Part of a small language model's weights.
Size: width 160, 5 heads of 32 (1 for keys and values), vocabulary 683.
Architecture: LayerNorm after each residual sum, rotary positions, normalized queries and keys, local attention windows.
Training: a variant of Adam for these matrices, 136M tokens.
Each number is 128 + 32 x the weight over its row's rms, rounded and kept within 0 to 255. Layers, rows and columns count from 0. Numbers have three digits each. The size before them is the row's rms in percent of the matrix's.

# up: layer 10 MLP up, 640x160, rms 0.0534, rows 173-210, columns 80-159
# down: layer 10 MLP down (transposed), 640x160, rms 0.0344, rows 173-210, columns 80-159
up173 094:199106176163103160106135109164166118167102116150152144097102075105127134107200084093117127185081124168093133139067117050142163157078117146105172116151158143148143096139142157194125112142096127091124148138159100116099114110131152152116120053
down173 094:101145159130140107177151122098203125136150070136140115137137196134124127196146153132077120117150131146128141132128112113132153136101116141111169129103154077120131050170116045097144069168124147129186126109029110131112137147119140111142119166
up174 097:157158104134137182080156107120133087103084148100048118164139142139108172155130134092153122117150140102160141121095116141132137127143153166132119115115181142166128117097107099120096147151061131158185180097128138073154136193088078116131123047
down174 092:105114054140141098159155065114140121066146200152104086109100136133127149129127183155092135113087159172125122141139156158117145166096157155086098150134126139134165143113128149110074087144134113132116127140105161104155153155098112110163072124
up175 094:137074123124138171135085079141122115111079176110055110187128135097163060172127120137154165057141117126100103089133110144117152159147164101122149187128146162155145107108121134168189167200180154106124083134109119177121138154141144100057103128
down175 094:117108097123100159101173070129086091187121097150134109128184137078072116145131125096130096127134136116158169125130044095062118148152138157148164099166166074164136180148162146111135111115127098181036114094112103147169224153174190140159158148
up176 098:178122118134116165186153100152142131117136123119123107092160111153121196171185136105111150133144172155092176073182099113103083156159113135110087086107127170106137128119087165100139196128068100116156061138105137111174044126123105137174109103
down176 096:148112069077118078152160124152096198108141108096124094159163106091136130119130179151174085112135144178107103150136228068128071171100133133094114153173151149130134153059137145069068143157113108167094095137106098076120145156155111113111140125
up177 104:103117120077128079119174142196136078138151120138192142072134159133066116184172133094175102093142133172114166163092089100118153130075087177140080158158132133120133185160089108128116078144216087099180156124140135071156097110186107077069134068
down177 104:067134133108125095164178167147166135138146119141128107051126101078120097123156173109131142127111093139069157176131149069189090159115144141166129079137136182145137162155118129075101159176122162066116128077199154142130130115114154112103136114
up178 102:133132131108153143175150088111107151132069149136171182108137084115078101169106115105107146100106137139086112090178128083132086121195167121111120054132086084189168087180140181215139136137128086132131131089125127040101105080172131128122109060
down178 106:089105103162140144148170122112122155171161158159091115100127144095217131119116157132135107084075184117155116099147118118153114091137075055146065127096108151134101074144103040133128130130112081162104143123101106117126125172149178156138088100
up179 100:196163067179120122070147152188057149120100109110078110089139082093163165201131147185151108106160083131119076110112165138108124115172139148163127184149155218134128086133079062119148122089163090137119180144128199091120156137116121104138096128
down179 102:171126112085175163141179167091153150147145175115118133120090101144153143125131071094175100115079181115155081143183126120138177067160139085122085106133110138073149131110130135085160099161086092108098156177143148122055113148152097158121121125
up180 102:088081124137070138148167153124103098144118168105079110138090139157134128154130074094078117085067086133096140168147177135115085192159146100138057161163155127146121070116183125139133131091175166157095084158084054122162158127104121135157098140
down180 099:097164133126150113121159106130175143092110162151138154103092070098139136129148103127157163116172147098133160141129122080128153140087125107139087116106102094150174162087140127167074041098128070093139119154097140148106129073233072114107119111
up181 098:128154154147140127171106094143106116156138162137082123095115101169085103172093070127098121105123175112154132096066137137175135082166148087168074148167130159164110114144138117115136165149113159142175068106154192121196055131196156088062148136
down181 097:148129129178131141132087099111212084152081099106145119145128162137138130098091130176136116081172134090165138128133088081174137108169138131158158128146204065140088091068151164168127083085173212145131077068098134121110133128131097152125140103
up182 086:068129162194143161125118143165163167126144103145173102159126134144134118077154133104160149158108130161051171130154060088113137187104146161111169146149094157098107057122118121132135069121204156119097115154153106154090135136079130169159198196
down182 090:154109119105117134075102106120157075149081139115151112114083146168152106140088138163158083119181147084098118093166122120133088072161087128133093110168173110167132099097135138117110093117083152101186100079145115125113162146135159077119117130
up183 109:114169151146081149176122161082100110165129161147142150102195103074082154119136171111131096121083133150083114118086117173065111107161160133188120131095101153095066145113104180176159153121118187183088098136124118135074118086075143124143145127
down183 120:105168165134135133148083105080110177127153094151122146109123114126076103097184148133110075109151079119091120100106143177141095167112160154086180152142116115126043167146100189108143130136105100243113129097172140170214147111150102155105141043
up184 106:150154119090091162118103135168114148166124132097168123081155096166060178141179194154137136189088151135071111113116134122097071144142176095164092112142097121213155120135137126181114114100130097113171086148119123144159150154090194157144103102
down184 110:127112138122185138119130097130171122144120135117109108210174134107072175131113134136067069159074127099126148167176098123173147086146114179144103143127205110124085197073140146159112150100151147125103102082110101126064122139178134110100138103
up185 104:091131149134141166125118082173151146112121061118163120100143077160158122138173146113174139155068113063122164072117070099117146140130098132148126143153078121097091156143127150199150119116160106162100139154161150131134082089135097169110115133
down185 108:142127155116093152096165110131172072123091122115077160121123070152125170135126113160172140116181122143118130098170072190141104179128129109121146116146119116134167172093151132138085120097109079171121101047155148160079149151090091149094164123
up186 106:079152116089172132150167097122128123151059099141103140139178126146146078188125152085164128117186126098182108127116089151130124115136144176168123105119144174140122133123169097194095111146148130146156140103098172090146136135187075059151133139
down186 086:096113095190119151108118168127156140167183105175164167108145156148091105073115174086124143118130122054141101167113117142128125096065147095119098131108143164121119156150186105148131087160057132108132140149113132173136109169123126136148150118
up187 099:172148067139167083121135059132139169080114073113155068052104083208162145130163120102164181173136143120072100129164158151101110102107077132081102157106165167103081152136113164087168151123104149154160095151189090109114152136123113145131179138
down187 092:175163140103110101090180152118169126139083142088161133174129170099140115168090187197170112164184171110168070115151194139138125086086147153062112138153108168114132122135164151123089107084138090088124127147085096098139143048139130115214129134
up188 091:137112121180149149127087112122158189141129159159144120131108111075134114126155123095143104063143179156126145113154146104148159056179176094115109076153119066091087155099146085142160113151164159116104123132135084138097150124160178091129152138
down188 088:114054127070090151114094121105182168136111095138124158129121080143119153092129139155126095132122178107093143124105149201162125136095058073121165118156101157173178171091094115141112120166149147128133099112121152173173131173110134098123097079
up189 095:097170129097094134185098147102132137171117125116099132103137092179166137122125159099130150158083135147175158039104085082104180124106093122141125139146166129131129139144115072160101163193110114081130077165194091058211101100118124078119150111
down189 101:135096053135142133080087112178137086157101125143184108104179124124174122123110108099152162116134101197054136102042152123107143135147152148108171100083095096126149129115164150155159217104137030097131077171151150142076128117148136152101161117
up190 111:117138094163107158136210123139127157117104171167180078083137166099104121164157158084133094145168089106179076083143150141128109177189124162180145159151104120138144150140128157076166106098194108122085179123164084128066140120123073061092076120
down190 109:140123155100110109149128066116079107102141136136184130139200148099099128136079179110151189138183173109133144047167119127162077187097161095109094127240139145119187093150121087133101106176140065143112136111115111095136146129125187109062141156
up191 099:102139074146093078107120128201206138162086134150038123127094100126140099156087159138110090121100102132134110102146149192156139153126114145094078158168076146112146125163138130153173114106094152081170111117174152195105144174150138129150149113
down191 097:157160117058155118115142127126109147153045105111130163160081106070147120169145151162067114158110140106114091149144125154150120120134107129131151058149148100147084113202130122075111152139071190090167086154100107110093101119177138149105109106
up192 099:178111139119154106154115086108139128103108116160125144074120148121103177127119127162117160088086101151068148157138162134068112157111117110199147118062133169086102091147109115127117050119078136165143097156121161116174138120120085178163119120
down192 097:141166110184135102159150080140103102136148117092125178174122161115127073187133096135127050109068164141131154131118113108129101159156094073146206137161125154088125128169102159122143119133090133108104120136157129124057182112131146115161134157
up193 103:075182098130143128169052127120148125174097061136035116158122087128135168153159092095134193124119131138119112119146157095129132093109130160088139115142171154102218151111100102102121176145141112117130158170116149130157094147164157154146131146
down193 098:118124063122157089064090164154103129167128121134179139162130188134132157137108113105097131111114129146093148153072182139159183095065149173098122112105142155129167133095183132108076136053167147178108173171195163145147091142128122108135135086
up194 103:062164181102101121132141070150119166172133180143125158147107064159072088096162091186139114157144149186154161093089134119144141115152196167151158061155157111118143154088208120081124169117185104124084121098163133096149138111102089096103155139
down194 104:123104136142084112189131100180166093083164143109122157156149117148143171122091153169055176125161157116066102082094106077149095083098135135206134118085158122130164145033076136134167139145149105161113147117155157118072153121091133116129108124
up195 099:103070091153169102107171136112139089142100142148141148171150134174118147094188121063103075162123158164158099157123101126113114162108221143107180114138138161101162125113110049106111147135158134148156085087148116101091163137177115144122090093
down195 106:136116163138157138115176197111167167211064170068134092089146110124127122095120103142118119174128132097143111108135116158132086084161115154167129146115115150124118115179133112071135198122159137136133117124136132121141090125127223097149092135
up196 102:120138151127072168160161131171116135169139147122059156076140093092152106146087152128126142112105109178109072157130109129121151130140167125136092122152091160074126117067113147140147091127158120118127126101200109115149145085169039162159186151
down196 099:090117121122110120127124135133124110114129144159130138103142123148106166116141084186104141150183090179123109125092118176160191127161124046158171087116205157132071157138074073091106137171091164129129150097145135126212193127144101095117109082
up197 115:088120101164103107147175166118130177086120145155139099143140089126128149159177111137133105188160118120160094113080108151151105175086151127158161103165154157131193129096125144124204079124179089143161105140168110110116134067098116124079116151
down197 110:127125100167150115122080141138070126109111144127175166122144144103113119129115184207106148207117158197096114052113190130160093105182125097137156135087139199137147121098144151146115173159130094088027155148166186122130131124132137105111071106
up198 102:171184116125192116090118057118083169145095145137115141107103159129106167133161140138142121073116160113096109113055090119104166051146153152103147117176075122098173157111100076114085141088097110175179182126144081149158132146076151146117152145
down198 101:086135129138133077130168096105108113130175160111161137125118174088121117143194157125115120111064099180123112145146137055089124145112186103144135174119118142149146137085057073150092115214126174144109051171115149109120146188154114136168102187
up199 103:169129071175120134126131167140087204134077166172051120139159072147054131083063068141162150112152141126132157135080111109144072054127133131088099182106141130108166125134166119107110129078114122119125135185082109072151153131126166105138060141
down199 103:150177065123129162173103207086138139095134144137102147098118143138084116090135148151132132169195126117144169096132180086140176158066170126100135125163112073161142122141088129067075072184115094119100079131093130134099075109172159155100114094
up200 095:103144145122105176181111160123170091124046089176136141137165103129174117129153063145066162135159141109088161141166172083153147076111120159113188092102128144192188156116149102167093067116161058086090089149128132112109167052160102147128128110
down200 092:112091168152133076103102139119178155129119081155128119110108143066138166151068125070134140133144104096133138130095138180151148147121091178141141134138143101126114125148103133121085117072181136103177121119073072134156102156119161141106156162
up201 111:060167173130116110175138161106176118170141153165088088034114134154102162119127112090102121135078141209116167173152164138125112084088135133136120139130154117085127135080173070096126107083109126088114140081140098122075111168168112154133137161
down201 107:084133086123113112113150131093129159129145133099134130117145088162122067131126169125088121160157202103135133137098113089111102133107141136155129162196096159114139144131097177147156070120120167127119170125168111149149120138051068122096106129
up202 090:080142180150077099119124153132188091101117136142081140177092109141117186164119083085178153079142158104127123101142088188133073146056145073090115132095202136136112177139145137115175124118103126145088103124151106135147188104181123187092170143
down202 089:098131121093095095116130155111103138149127052113161110160172141103101056115077068156121166149169093112175106147096120213168151095138132144149125140162125120112158083128158140114166120163126143121128168124183141216137139153201084088148160155
up203 088:056051115186107118151089092104147166077177119128131071171133109119145136092086141089099121143073092143091150098149126148081126091150117179128112064084082171063137133148146104117148169182141179096163145152171182156134084115141172179121111162
down203 089:078124094150130105147162177155141089169121135154163161129138108126122149144151149112084107155127071059119127139128153148121202171131163134134146155157107113166162129113135145097124147083141075189112156102107171125075129150089168159137149201
up204 096:132162107051109120073122110088137076111153146088210084126130101135140114176150076136107180148150154144095185116096097170174128123166129123085134183164104141149046094168095096152146077121123134124138160161151109146143151104193084143116163173
down204 097:166146118120178130120101120120084149127085156155121140183100172176166140136179154083105100124158157177105076101174089110177136102129125159077131116108157162114171157149169097075128188141123092096105135077160137097148100147088144149100136151
up205 100:140150073086152133200213106114192145123075098146145185115174145094076102099114086046114143088126160098086095119106080072124146091076174170125170098136096180138137137145166135146136103125105102131144146071087121103117098141174164134161140096
down205 097:088114098188136091115148120121085162103158139133093166146152120132141158122091049114141102136109154035127164141120180163134133070116124090145104092118131197145132135149132115149117184131115135130083122142117198165163152121113081146122157116
up206 105:108130098130161134144184118119150100100117108150146120139085071134098193145108102078152143097102086196143132092135160158102149162132087139124103151153109170185088115126134164086119063163160167118130168086157128109168173099097176073098099149
down206 099:102116136111157109096169119159161095129109120075119164148148104130074106103099118143109133133120155169139153136183139136149160069153104137115076093102153189111137158201120138061084176143105155067106181126107133153123168165180108212098131086
up207 095:144094113128087093145122129147152108091156093087126072107146148178123116157164139167121150136115140130094141096087130118086179061116143086128094106098124139158103105118178139093140073131127159121139225062128144192112059079154201123180108075
down207 090:138108158098077164103163148071115141124123152070104095110128085141110082102151121148179179075157138111106108136142076190172108219075103128098084119138135104137171118164145148194141098096101180109128123132146083125138143138093150089139138123
up208 102:053114147168126183064126128154114125120105151131141080117095088162118153126133156146124108180196167147104137167126111162136109158177125176066149106153112131160099106152139055118138099116129108134206100124150140107136063116080124113109159153
down208 100:095138134161125128101112146173124147121150185108083162127133147140158218160171155126082122083172171108129085130081144122123117133139165127091163145115120129099150082106164164077103173063141147124106126209152158120178090133136135110062090079
up209 107:082118128184184146162109144196100115182098104085128139120149180155135187124118043151098139181176088115121111148073109167177047120096129176175086129161075140132114110075145141124199161094078135133183152128125064074150119119123105134121112149
down209 109:099113078124156175145089137175081175126135135128125111134114030125183178066144098100126138155100110163158121096169151157119116118081163113114151121211104120170093070145127097167085097134138081139159126092141121112149083107161112134177103105
up210 097:076122127123103103143124125110147135081116101152135121073096104070072168087140089117173181119112088130115157117115093123113109119137074097193145098170097116126167155161104151135191152113138090154089121143080199198107127059154174122142106174
down210 092:124136117107136196106140160099116122218105112088134097124117083090139100154097154116112142110126145117083119129084168128150121147113151128090135196106177109108057114146146128130062093124107120136149164136073057112109115209130102114148167129